{
  "d_mlp": 384,
  "norm_place": "pre",
  "tie_embeddings": false,
  "init": "normal",
  "init_std_down": 0.0,
  "beta2": 0.95
}
Each number is 128 + 32 x the weight over its row's rms, rounded and kept within 0 to 255. Layers, rows and columns count from 0. Numbers have three digits each. The size before them is the row's rms in percent of the matrix's.

# down: layer 4 MLP down (transposed), 384x256, rms 0.0724, rows 330-383, columns 192-255
# gate: layer 4 MLP gate, 384x256, rms 0.0791, rows 331-383, columns 192-255
# up: layer 4 MLP up, 384x256, rms 0.0772, rows 331-383, columns 192-255
down330 099:103112065155117136135154124103121155071147108126177063137162137131144065165123112075124133118094207129079092109154104100136111134173054123097122166076110089092108150110131091139106142081149067
gate331 099:156088123132048112100088150125150118074139109131118117102150138145133131078082125124152173153176064144159139135125073144181132168098133172089170174093110124107118112093115147146169128147110131
up331 095:183154130135192140136106158165138091130131096126099182144169155116134093100100101134106117123136137142135101158182146141128124138196145078093103238077123146136156119131101171139166075121148114
down331 096:127134083153173164135151124100140107129147134179083158174127094117111127180140109084110145126102143125056127150182171114108136085092127071200104094157120073136154164117079156087088079109141180
gate332 095:137117114153198167114165158124090166183144166138146115148126146135152161119107155116192173142165148140171064117136147111124181114097109123124122125139187129090080097106107120066144129157097139
up332 095:131102124158141126159226156112118094104143144106150069128139131149170188132119128059141149115136147179108180116140142180213141104129075143111093064137090137092140145096142048149178156168134072
down332 096:142047148140161151081236187135165150117094087144121102136112123147131089159170104103170145106171117193121162174151119144201115086098050147118144123157181208095111125068124096104155152182160154
gate333 095:115132062116153117178136101112145126118132141074108171112141083168106137142124158155104140174134133134162077107127097139160162134165119086084072150091125146120101140116136097110138125170147161
up333 092:108078113067147087155120161128152135118128136146132181174152113109123177111174087085151097092115161148100146086116147154134100155162120114175129083116112140182127196146177109120077137159140180
down333 097:127150128088154128151212101154169158096156146067140144111126091159101126143086120179122095139173105134149093153122149077150108104153066131092200129142163120098143179100123151133148100162150119
gate334 095:077087120137064082171118130168163197063106127112170149106106120185175146100178155114121119116112141091133163129126137082131076109154081167090115131096105132111171142106051161154128193127088193
up334 099:160102138029158138137117098127157145089161092087090173093148146091192119114127125132099074114136130166121145156173180085128166116036115078150128160104144114192164189086128201124117104126150091
down334 102:163078126124164149164115116079172142129160168006117152144180085113158141121125140135089096183156119106115096114163160139126108138085131116161117157104137171163147097131099159095159153146084103
gate335 114:097183194127078160171124144152146130078060121149173148116147140147178094071082114167117062164134141092126140173150128144151120132127111139118166110125146089071170098091109104151102137139119132
up335 115:162102146140096142145141098120088108147081139109113094146145085133102152146138115079159122106131102123088082110115111071106101153148189177154095129127068132146134103082059136105125129078106087
down335 107:104167062128109071142109101104093197141166090117166145158084110135115142160181106143183062172132089144074161175127117120117083096106119145122174113128161131136192165134147123127161204112095133
gate336 097:154131104110122195164105106160098114165150085133129088149150064148128102084166157144125129115180161089129098091103082095103165119111134135149169172120154195125100131149125105089080104092129107
up336 096:106062112090117148140161080088111145081089083083186157170174063175137117104110158190148123129228172133128178136087100139094156156114123162099165132123084099165135130119124127172113070082151114
down336 100:168125106128173126153135145137086161100143135085200089101146102098115118141133138155213131063085157141141200113123127149144147113115173090161160101112122139070132116199115101115173174134074117
gate337 095:134109092156126087149165122172136146172173136171094110107165131159097180120094207073070163168131110106171144234148126118162130063129077123136152148174123116193158102112146094133141104144098085
up337 095:106112126117080075145164169120115072172114115116146052189162118080104129132157112069122160106142137145118110113144107095160155163094118153184151136131145088168144162097097093177116144098095100
down337 096:137132156160155153093084137098120158140155108097181109102125141043137081133105125142133140189130146206166133110110111163153117137155164148152149152139110117082087136163092121178126157128105157
gate338 094:090089121127135161152084120122145112135141164157141169189142164125119123092123112175073106114133102129115135095176102155157188130107172153061138131143128186126152125187161162088119119084163118
up338 095:136123100094160066113174128128221104111112099116144095134110137131093110131161097136129146128146131158166166151095062152100147129152205128065160103114117158132081150113146086104117093102146179
down338 104:075094143126186119149177103143111015132134156134101124128089138113178170182123123146055097111177143124077100091076140110152111102164152131182112072077121158135130125123109148079112100137126094
gate339 101:108113166061141159129152082123187121121125104107146180101119094139159059157061122137118065101124098157123131147120108168138198142096157131123139180096083156101129121052079161120118076125094084
up339 094:113094124114160152105130123099136121167162204137151086142145116091084093144148131160089090123158162072161146078093101099089156116120080104150144139100131161107107083175158039108148166096127131
down339 094:103111160156138133123113152140150102150139071131114177120126121067083096181119115129169140112153142113164098155099165093147139145115059183148123116158081083163136136172134095153133136123109149
gate340 107:121106036126096117145121104106142112146185122141134137158096116147136123170100143118111143157093101103107106146070124148118129120160112153164124146166139147149155171128183067125172114149127134
up340 106:117037166149181168113083154102142177118177110164178116126154192095074088100128182102123135128132105150091132136173106115139156114051119092114233128146133119141144153154123110149170101191126155
down340 102:130098134099219101093100168132152154121149157121148109158089159123149158123144162113079134154098123112141144145165113095134142111138206097121152117056128156149211107144199133102137145166155155
gate341 083:124157163150109023135137104180126161165097117141155114163056092076155123126085076116121094131145106142122145156144107087173067127111192076139148108077131105145115177139156076087133107143115073
up341 087:146151126140110142067160151129144169125111186148109144194120093105147128134160165178088151125084141139152074179122162131164124088134131157118143136108164147149155213151144125116115131116164196
down341 097:092133122127140183123159149051128082132173105153170173160176047157082137111104121110201148099106118116107144086164150163074160137168126131121079113174090080134108073190097158114088097107117125
gate342 092:102094162092125189135137138137175144132193092090121140082146133064098128194119098159180160163118083146113136149116140185112164141089075117072123127109127114085150174151137120128080124102141178
up342 096:091110111104155100106146133140171165119091138182136181132122073191179107141043164129162149143138153127170093126124109094112162110175123111097119062129122123169110108097155101155198170105124143
down342 098:131147064143155156103147087151042149147143173123218213113126139160142148151160160105203176118155156107063075095138108122103120100092190127096117173108131159167069124131197120128183173117130167
gate343 095:135131183126147124146176043117121152159112105166137093111156065152132151197134130150121054208128107110137143126161094159067131140140128095138124152126129160095169147094178180094066196131161088
up343 096:113143108151109155184101109099097145127106146094112094114154185093123068068119092071131097144134134159066109106106135070143068113139147123176099149188161135124119111150143107137153114092124196
down343 105:100139093175163143117067173100138119200098127098125111151162172127077129137109105069130104080117084156117066099142129116160090103131172112131091149125142138086151132059137112090100150117114107
gate344 102:153125180125149144143097169138146100155161127117117119106120178143117115087106179076131129143098178132138187121145178102071109163068192126105131071176150126110157178128143085094108154135136146
up344 098:206182118131162188116101152149189147177145089143120163074070120124143097137092116172122081098133134125091134108128101149140192092110104130152123130168139155149159091119053093134137182125094149
down344 101:129181155128135071105100134196056152226211116105207165166117152158113170061109115143110160156049136114094171162052151106111154048107122097104165136179154133117137146103109182173112126060146112
gate345 103:155133107139127118188151075181155157185122175162146086135103113101079140119143124097178162069133180143139075158089093159108127099175095173162123149133142131055146110153184156163095144143114109
up345 107:149171146145132159148141074090124128084076076152098153128127150162201075105133109133069111099215153108138079119132144124122124083091103158131153114117115142171135183126207108130159144157126105
down345 108:088093202145094115170140177125110118144083161124151143103139169059132172132155170125119105196083038147166151112138165129139117186172122168158138131124141086140043107097131120151129134131116055
gate346 095:130150159144132132099123095125111147088130128117102147099111089065181127167117092130124160184108152117103185085064109128150112105074125079149144187096147130107190124101105190130100158122122060
up346 095:123161156123047125133132176090149085211106192111165115141140147240171125093169101125138126113091130149057122121103109096107088134129162155077123099080156123156152119133088117176161082101185179
down346 101:121122115133118128209158118139167116107194130128147120136140116132076123174198173114111122039142130176066144136127136163137128114123138098152141161103151116126070119116109138086155074204181175
gate347 105:035138199084163144116112115138132059194130126139100217121094110167084070143133070130185153105109135114075096122108095134069062126138137101119132159131142115117134127142102153216178115141101140
up347 106:160130096115149097131072156102108123097113102135107074139143096123190115075114194157104132130145135096139133097126130097131177100153103140182148132051124128109063127135114176073111172130155118
down347 105:199127096152109095185148095198155165091109141136138158125136137125135153118175145116122091141130190099136125139124151131150118157099124144171160146076104128083139143050111154149108135187167113
gate348 093:087092156097182074097102092107159079128072177134180124144091083113110161164106156165142158132152155131108051106130114151106155109063104079126090144179118138107066079185160127149136082111128169
up348 093:072127167119101110131111097173127189170087141140092128157132121133162126149132138178201149118111127141109155100139107090122179111106131095129097165108091154130160131110142154146135087113168099
down348 091:085136178139177108135102154151156140170034157173138122078122148109175132085092055177161131101168143141077124094173153095085159133135156118170147159197057074143118158137134142116110115121169093
gate349 097:180161120113176132127184125090115148148131132135116063162110100124145114134108122103102113111087149156134150131110151144166180148120100124108141138123113161022173123122132145152061126181149092
up349 097:160197080111173125144171139140105163132127108147081066128144088143134102109147126136155124139132052047141117148152114162180165169118117160133097151068084129105147115144121157139148106151156169
down349 099:130202134138169137068055103136165145079136129105107154129114121106121100191112162069124100037170082149211154124094127193171131170171133183070130123147138127081071110095146084118159113169113121
gate350 090:142075122128128088178150152100117110079150171130081106153137091163118176146100171095141124088084131184106136140131129077173141041122112112137161122115168160123156124106150107138196159098106180
up350 094:211114136119093133114122145083138099140180129080136135181119130144155123117114078123136132154150132137064031153145108146131120161097130088134193195165142131137134161085140213125139115136168134
down350 096:107109175109105093102141111108052141178138123124090171136121151119133152089185137143167167143142153128161107055182129175137113175110096084124123109072100107122143159051118146134118130176133152
gate351 100:134096117149131119137178127160162139128171163134115139155086134133161134106139092123150138085086164190112142152120128102134068157169115103150115069162122095125153163127203201130131159140093144
up351 107:104157189133130080085090151129136112118141150113109135171091053163086163098158128075170136128133116158085167103103108115143101094193146132070068101138156090083094105160072092096129132161195142
down351 105:111147134180143144163122114138173069124152119147099079148126100076139132139139067103138100075115098129076120108145143113110142143152127101079137161172097159138101152155124171144079151167168143
gate352 095:160142096096147083191061105122155154107131157103138150124090095150110115122125128128128142123175108116120150192139167116116074140160085109133137156130091162075165137130113172100170158116096113
up352 098:117149111130146192059191068176119109138160176142092126132190123092127149148077118082106108130120142138184098074104104185105155065092170222118127138094128116140085077076141145087062111113117094
down352 099:129078138196067158160082146130141104107163136120135146138098156145093118156109135150136116111128156157076188060120112054118120169113129109102120094120144142123109127113153139129159107181100185
gate353 108:113133082122159107174100097115088136087127052161134111129143186113106146107136158124104139147100064100089134192151154119176099095161104139097088171153149076107089155122187204105135149108113142
up353 109:158141092135186099084154142157143133129144106153104188127119116156162141133117157140113099123124135161167132143147072088152110122150129126098158153048137164129112132121070080114158133117103116
down353 104:233155175135114111077142105152154075119144124085123116168162119075144120155128113121092125136083109145124193116149116147134130095157148155101120114095190151081117128154109104099163090096158101
gate354 089:066128113135139102140109054118076116127164132126117121116081103165067151097166194138133141142121121104157142074149118101155120101097026067166143132148188144081134135135138145147116187140123130
up354 089:149137104093089159121085151105060132129137157160131099111111133079140107127130117121153164103113191115177121142116114180137118129148158133184126120134105169107169124101159099127176134179093133
down354 097:093153140142125121152156132142144156111154121130153146137194150115161080125084138153192151232111121129104171125105130133047117062126119115077177140111117099116153148111145120106120063151122131
gate355 099:142106164165118108199105087087062105094088119093158157121071147105116210090094152114102126082129148129118133111115117157146190117127116115205172085157131137102128152088104102166081090127122147
up355 098:114069167117090136159102114106122147079119084168184103120107162126124169131141139133218164092165143160125173132161084142123093153119102146182164089154137130080112160104092094184092132074191169
down355 102:064100195069112095118128093117114189094153117085120141145092123100143136122150074147143153090051098160153120136059187127145173121072078151151103095104152104092127135125139123199094129099133128
gate356 107:156102063082069191127103179145082128155093146151110174112093159142146164114142122107136093195047096155099154135145082164071120203140110112111115074115148143109099135102092143158093062140138180
up356 103:130088113113074120094140121093119153107090077115127118105171168173113113137101126135094085141082143148150129107093113102116102110115114151109063167151099102173151117060165149108126069075148159
down356 101:172108106131121113101141155201153136072111102146117087126128148110178179094107176161088129097129155093096180152073127152157129093160160069118131149121063081113097073084156161101117106070143114
gate357 097:086119072207099096151116161082160101170139105173161101092136133120153139179147139098102140129071133099138125084153127099109165154059112122110121135160179140107173106107109137124056132114123127
up357 094:037155087126117114130084163128149093093145081112098109137082144047150097110098143144093175098110169160188156166137164116104076156100111115096101164054176130098129102121109167149106129147140200
down357 102:160177116153114154133131137131096133154077139152096125083096090167119092140155121112118165123137091099073087147125137139094129096134117124088121154158129093198108172175071135116140094154129161
gate358 097:177077099143113117117154126105147184148146038163091100159132194117106113122075212106174096132140137193206105158122103148121178148176160169099135159145059138180165147117152118098135067120141105
up358 095:117144121149121166103099120126102135103097114105163164104072125147136140095128058115154176108132164111144169178106143128173132131122208126117153160135116168090167133077122114116121136119091104
down358 099:149151125104061138110100165154143162124175145209062159127182101118160158130120144098120160043148124101115119055123110095158091143150157204158098129124092101109106116145115099138130122073143161
gate359 096:114105116153151171144113175096114091113151151109131111126177126105121147067154078181141196131076120108107126105168158117127120138138126147110182148121171110158135158157076124180135154129086121
up359 102:127177109153134175114094116094104162202101113096079127164145162103120166092131156129184102113137134173087158151123089162098123100096128168129144185142105206166079152103177070112132095121190137
down359 103:140136089133107119073113075110108144128138195101171104129112164063123120145093172143140123077206104129083104185092118179134188103091157161180130163105108147136094154150144066129119131142177114
gate360 092:129121113088142117142077040102198139108154133130166115087103060170155134138142175139107155112145186157089133165103142122137229120052087112085110091119118113166041125147122094165128123080180141
up360 092:114144080120123093114183142186178120145148112109103140128117168133142102137097081126124197129151209141076072166157204098079143110073108162141085135108109145165107112156155065178165137143078190
down360 096:178143163069119132103177145100101082133170083117138165151164138142161157164079139168156154131128118141127110130189127166101118147093182101123117103137177180153081127114119168103127096160101154
gate361 102:102119128112117137180145106105133124162124162121122176111149111097129083150140132176165140188077105143078177180172096161159146126092081135150126163107140152119138060163167131092132150181090143
up361 105:094122110099136127145125137143095183142154152053131168096104088166097101233110125183094053144143159128075146107113170154168080091140100133130130124118148184054118136112139121055132101130109154
down361 103:127150155129169125144157068092100098156155121112090117122131092084128074157096109149078151175134114164141147134093124108152076123105102128141126113141108107076060037117183055090119105188117122
gate362 100:126165104096110153135174176138082118101098103138113152030111124094129211117115191166180123138107092146150209198126128145130090123143083131087116117145164050177182139104136146124137080121125212
up362 105:140161144134129132074144132134129127167124140131144120070120077168051065072160113098097105139168102120117159134130102105096116098174161147107174163125099085129099089149126105185140109107135152
down362 100:200176220087120092091110023206190141091113108190143096195137137108123152175158115149142118112113121141113108139134139127160172061142134137141161128151131154143180133113136137129110075140120186
gate363 093:181134125122141143131114112177208097110114115050144121129174138188114165139150126188152093117145233105119094107146135132124118194124135138163151149142108175198111143159068143147220097123135160
up363 092:128113131120130168161168090115142115162066118094072186087135118127097137142073143169177126148169132141140113097163100073146067160122067182122146133072080135143135146140144190176131115106127191
down363 098:118089142110123128156096112064190123156080179097117110115139131229184075173147144130094113166149105101165108134128162178151055134145168133123105141137085147096171115185114175154077160138128107
gate364 102:111160142114123146123159101116141128113101174080131074096122154186083115130168094132117128134120137123149149116143161143093085166104173089093154118137125124120182134087172132137140131147074166
up364 104:160147163103082107119071155170122135157155150131155122144109141113116122100149093216085168119102140097142090090148094178157138153073165143175134082070104035154060120111112146103168135108106139
down364 103:143098147120078098143091135175116169172141106096087181111189158113101153091121099157111144131113075201165111091111131167164165173087072107106188111110140110088089115143070176126120133163136165
gate365 093:158131137144114127146147153160119187185100153103108143090164133165156110118102141113114077103104174146107157131011108080100164153118148118090125135154123161153128166114157125117185145122120078
up365 094:066155110133103144142118098118119098136133064082121132104167053088140181146160148142163150150139104173117209139183165176110150118148121096192063148135161091071141129168070123158140133077096229
down365 101:107164139172119125158066108100141175175113069095133062067156141155108148133144161124150128095137122095194093148080125087140140100134125111086123097132088072076107126142166132102137092112160152
gate366 108:108152143136143222057106126091158132144138172070137144077136127106138116225074069110148109151097125116124192130061147095100094128083133100155173096147088118127141156120075092136151143090151094
up366 113:110164131112110092145149113162167065190168198127156126109147081090144126143156104096110121142154100152123117062156096142136073102126192060100166067148148152109100119190138050112090067121131091
down366 103:099143117117133130183181156161182168168122135122194099183105142073107141089137096137093150071128129102131118099163047125127135155159136173092133129183119135073123171166157120170087149091101102
gate367 100:124123089137102176156183147070165124162096135081105172116197113139135143111061069133114102138167100136178160153135100140157125131059143148106112123144211129132091079152135089112086130167106083
up367 097:146085089132112143141118154105188133131163128195155175130135148121140160096052119047147126156178094122176089160133178180149136133105104196083151125111174108200084085107134120061110127115159181
down367 103:137120163127072157166142132147137156121141108083150158170094115135128116145108093159088158106075083074158166091122068115134170092136162140076149140139153123090133084135168138151159183105192111
gate368 081:120112116185130110150108063081032061135070081126090116170158090147130136147158135154125123099080107135129109144166098163145079152163121169101088173092112108146106172116142156136155150096129143
up368 086:175143123156121128123121069182141107128133180137153145197115161161105133084180047099121112143144135105129052110209113098091099173176177092158081164115139126151145140076199105206149116154103151
down368 097:174067136111135136051135111094134141100179150113190182176139117081143160157103118171119064136100160089113114136062162137204105136089138134098128124093142125079180094169070116081130122157184106
gate369 103:071169153154163154096149115130150126086163147172137107159091127102155114131144108171184211119140131148109132123185132107131088113130156124168199120191108194122136141129105170114124100140124132
up369 097:103116162078112213095159194120128149122102141203198181095139179155112050145150108103203148111104124184084136114227094123103170125120087088116113128108122125138147129184113144165091133109134149
down369 100:115158153152129138135152157146173157160191092097138131180108158121213136115123166147185141126106141146144136155160116123130159083142146146162156157090163122120180107123122134114177148132099148
gate370 117:117096131142161092139145135127193141069144100165080140145124094120119126110098162145162120072089147178139159120069066136101057153144102116099156114138158111091127184101108151098142140199127115
up370 108:159148159220186081178141106140152099146129107168131135137083096136097088120132157122083094139094076139085154119117121077096093147118151133086150142142125144100113107125149131150178143130125108
down370 105:152152124133100097193176113081160087161156150068198122120147053128068108084087087150109132125111161118151157162107106061111139218099043095157118125108170124133086150085170129110154153186143090
gate371 088:151096104144130151151165095121196060081103147062139114199154154092074106110088154098111027134113142090150099117102225128075076085132119154190187105102133115168117088130169198149095162134132092
up371 089:168057078130107126136168008107119107103141113141164062151139141147109104121109150120131120170129125124174080135133169100123085074147078116113156128136089129161133145147142128124138106119129128
down371 088:112171185124092149138078129144141148163132115087125139101140099100137109134123126119178098119151130126090111136088164145155158047167166095079143120125167136078164130195129135126153165170141094
gate372 098:108127099170144100132138072045146145066120159089183039113108126165163025138146131082153092133153096150113159179148145169107183123124143159164077152187122107129125158164083142147062159170089147
up372 099:070141179130089099132146196168087103156104163100110150138069167153117126117109089109127141120142127116145069106092079089161134112101133136137201128129119107168177123111151154106153115115096124
down372 101:099201102093185128114104121127147148143130043121121140150129107141077139021090126172118173087069149118146142148118144173148092087131105130110132097097115130163140110137200158126127166172176132
gate373 100:161128165121119125162164130170136157166152152100121126134070156125123195154035078151140128117091105154106138139108098131146150130081093126019154125166147147142152129117097099058100096133088123
up373 105:195123143123128146135130185185127145143118131161125112130134134202131178155094080140135132126105120147120157152163122094145125092071078114056118139151145094125158137095083115091119105172116113
down373 097:176104178119149091141159080116128178111136096129152148044157122102170181157102090124131186083073077130113157061146115139199093117106146091121124071152175142081105121106154188062098141159081093
gate374 093:145186126132201150142157162159124117108159064193082137164131081121093131105191139166170112106133162143115174131139122111040181159115086154097145202126127181104120093182146119109120135185137146
up374 090:136167115117137174110150184157150211106168111118143212165130111144120127110097173150132091113087111143157096131141070102107085113101158113082080107136089129137143097161125108113124143129097055
down374 098:150117054116128135090117149177153114199085190053090129117131182124124140079157124076090113141124108114133122128157142197158149120117176141079112128107144120145080178107083146145110120168136119
gate375 097:111108135142144139117146142140120192119159192121098145119139160146142130145115160166086107097125105118163150119081143150120147099126119121080148153129059205126166083092107156123121090142111123
up375 093:145155130151122115064120140118083128142147130151157113044136145176147161164136140033130141176128127167159147222076141061121105078127110123079068137139158129077164127097128122070110060175119116
down375 100:131080121181117173099166143130127166181095174130075136123138155086137106108134161176107115133147127113164065163168145169118112110106132153169107118152187198124096097145081195119163150171130172
gate376 103:071145161151153131133090153127191094106111109161134164123093119179196111122123135189096168150159163110096144186097092118068112110159111167142143139084102166183129134164083127136151095137162140
up376 107:112161158136072167077087117151076159132167146088074106133049122143138144106146089131180127175174172102109165150124117155132118142090159103150153152142123159116094142105106135125115133082109151
down376 109:135131180136117140146142114118125150109149142171134135105151179142106103108145103166116115129071146095136127176106128124160185101155079177133108095155122176092117149165101134157092153134090137
gate377 105:113129172137147192157166129121179137118065140135153120144107139143145196149079104189144155117147197088068091126131135155119163112125143078166119102098103105129133110159095071118115151141105119
up377 105:126140138091172184137164130054095073121106089147144082130124116082147163159072093133121133071175189148101091081178142141122142129098134098085147137110138148151138116129085098161171119179091141
down377 103:144155113129137166128146100120142153051114123150107149135071145098149150140114165125139158149061121145116160128119156169138096132138086175112077081181130114090162099134130150108095115114076096
gate378 097:155114101154082179172131109097156100126115146166122060116119159175114175111149113146109100132042091135090132079150136175178136131123110122124144141120165121075186105154100173122128136139160162
up378 095:143158073163114144129107109107171165119147172130101084075153145169187153131151117154132167138148112121113184132086130139132201095069141127064168166078096076090165112177084143155147138135160159
down378 101:110096104140103141103125103055169084119149161160148087132147181186171136151153105167121111144150098161107117181077185172078222129100159172065162160088117175085134087165150161088123133162141101
gate379 097:121118185087177201145175080109135130128116129142119130116171191194117095130090101117173115120148162116125159127108094147106110130098099165141111141141158118126188100086153154118086098110136115
up379 099:067122166160111085191136136138092108112095103081148148100100109119076089145172157132126113176144178144129146195148108163161150090124163174094199158116104131127153133199151039131096169092034155
down379 101:109160176061141130166136111201057118192142091090120129107133155089150132122124112104068101082173118135062197099143118141077121125185158155098163159103118164146107132126123137118176106124111157
gate380 111:149140147148066147164126149148135096157160088118128136135067088082133142141183053152090122126150154115077107142112152091128132110070134164092111089135111098084143116108129136135112155137122141
up380 112:099144135116117146110163091159123131196141127116149102195118129173196116118151136133015147152173133087085137169150135165098133120138134083243168139132151147175077124129137118153115104091165166
down380 109:103159129108095102121126169094136138115088145142063173132121112123115102151138093149181097158109111129136073139089115100164121151093127130075166105133157108091174113144169127115176112158093098
gate381 100:169134135218090108109082101158082203118150061140142115166180196125098151115111094138187145132107141162101152098092095167125119143103125082188110077137134125139133131107168112081134133164161119
up381 095:081096208115095183146114114185111105143105174167141059097108142126164186163124182172092145108152148182108083020133156139116129111086172140098098124106200129144121144154087109133119121081124166
down381 103:090143171093122138139117112203140125157152061192109182121106147169132173149160110081136074129080198114124183154090091134121110088131121111136160143108128095111058124161107145086139108077092090
gate382 102:153117100078137090117125126122143119115148105159146140123109119109126163170134179181178113133147148155132184153115108103125099111145183136105133095162147091097138150085170152152123142055137130
up382 110:168131118122122117081144081147142193193128093121173136092112137077062179113127121110151163109150103141096146130097157132112156132167185148161173127164107152125171157125105162113102171083098115
down382 100:097125148182105105125105122117116108107099141138104110139140026129207109086156143049149131119049118109064139114099095207119132137112149126153117153107117147156158117120143078090144142179121170
gate383 093:201138130133102161063116158143145138126094107122085099111141113158130126166091140086104115092073079142088129168145080084090202160149090209117124111098155139126121106126152137174153154141145129
up383 094:118140147124086082184104158117150115187160176118134170125121130189196125119080115123090103149084092077169107084151169109107115126099177118088104119144147146139129082096142156053216155105148093
down383 093:145084124153108094111123078184093091114051138207130145171105171096124100154076154127110140114190098131050142125098103145152112123081085093176156086091148165132128089089182105194116138087164145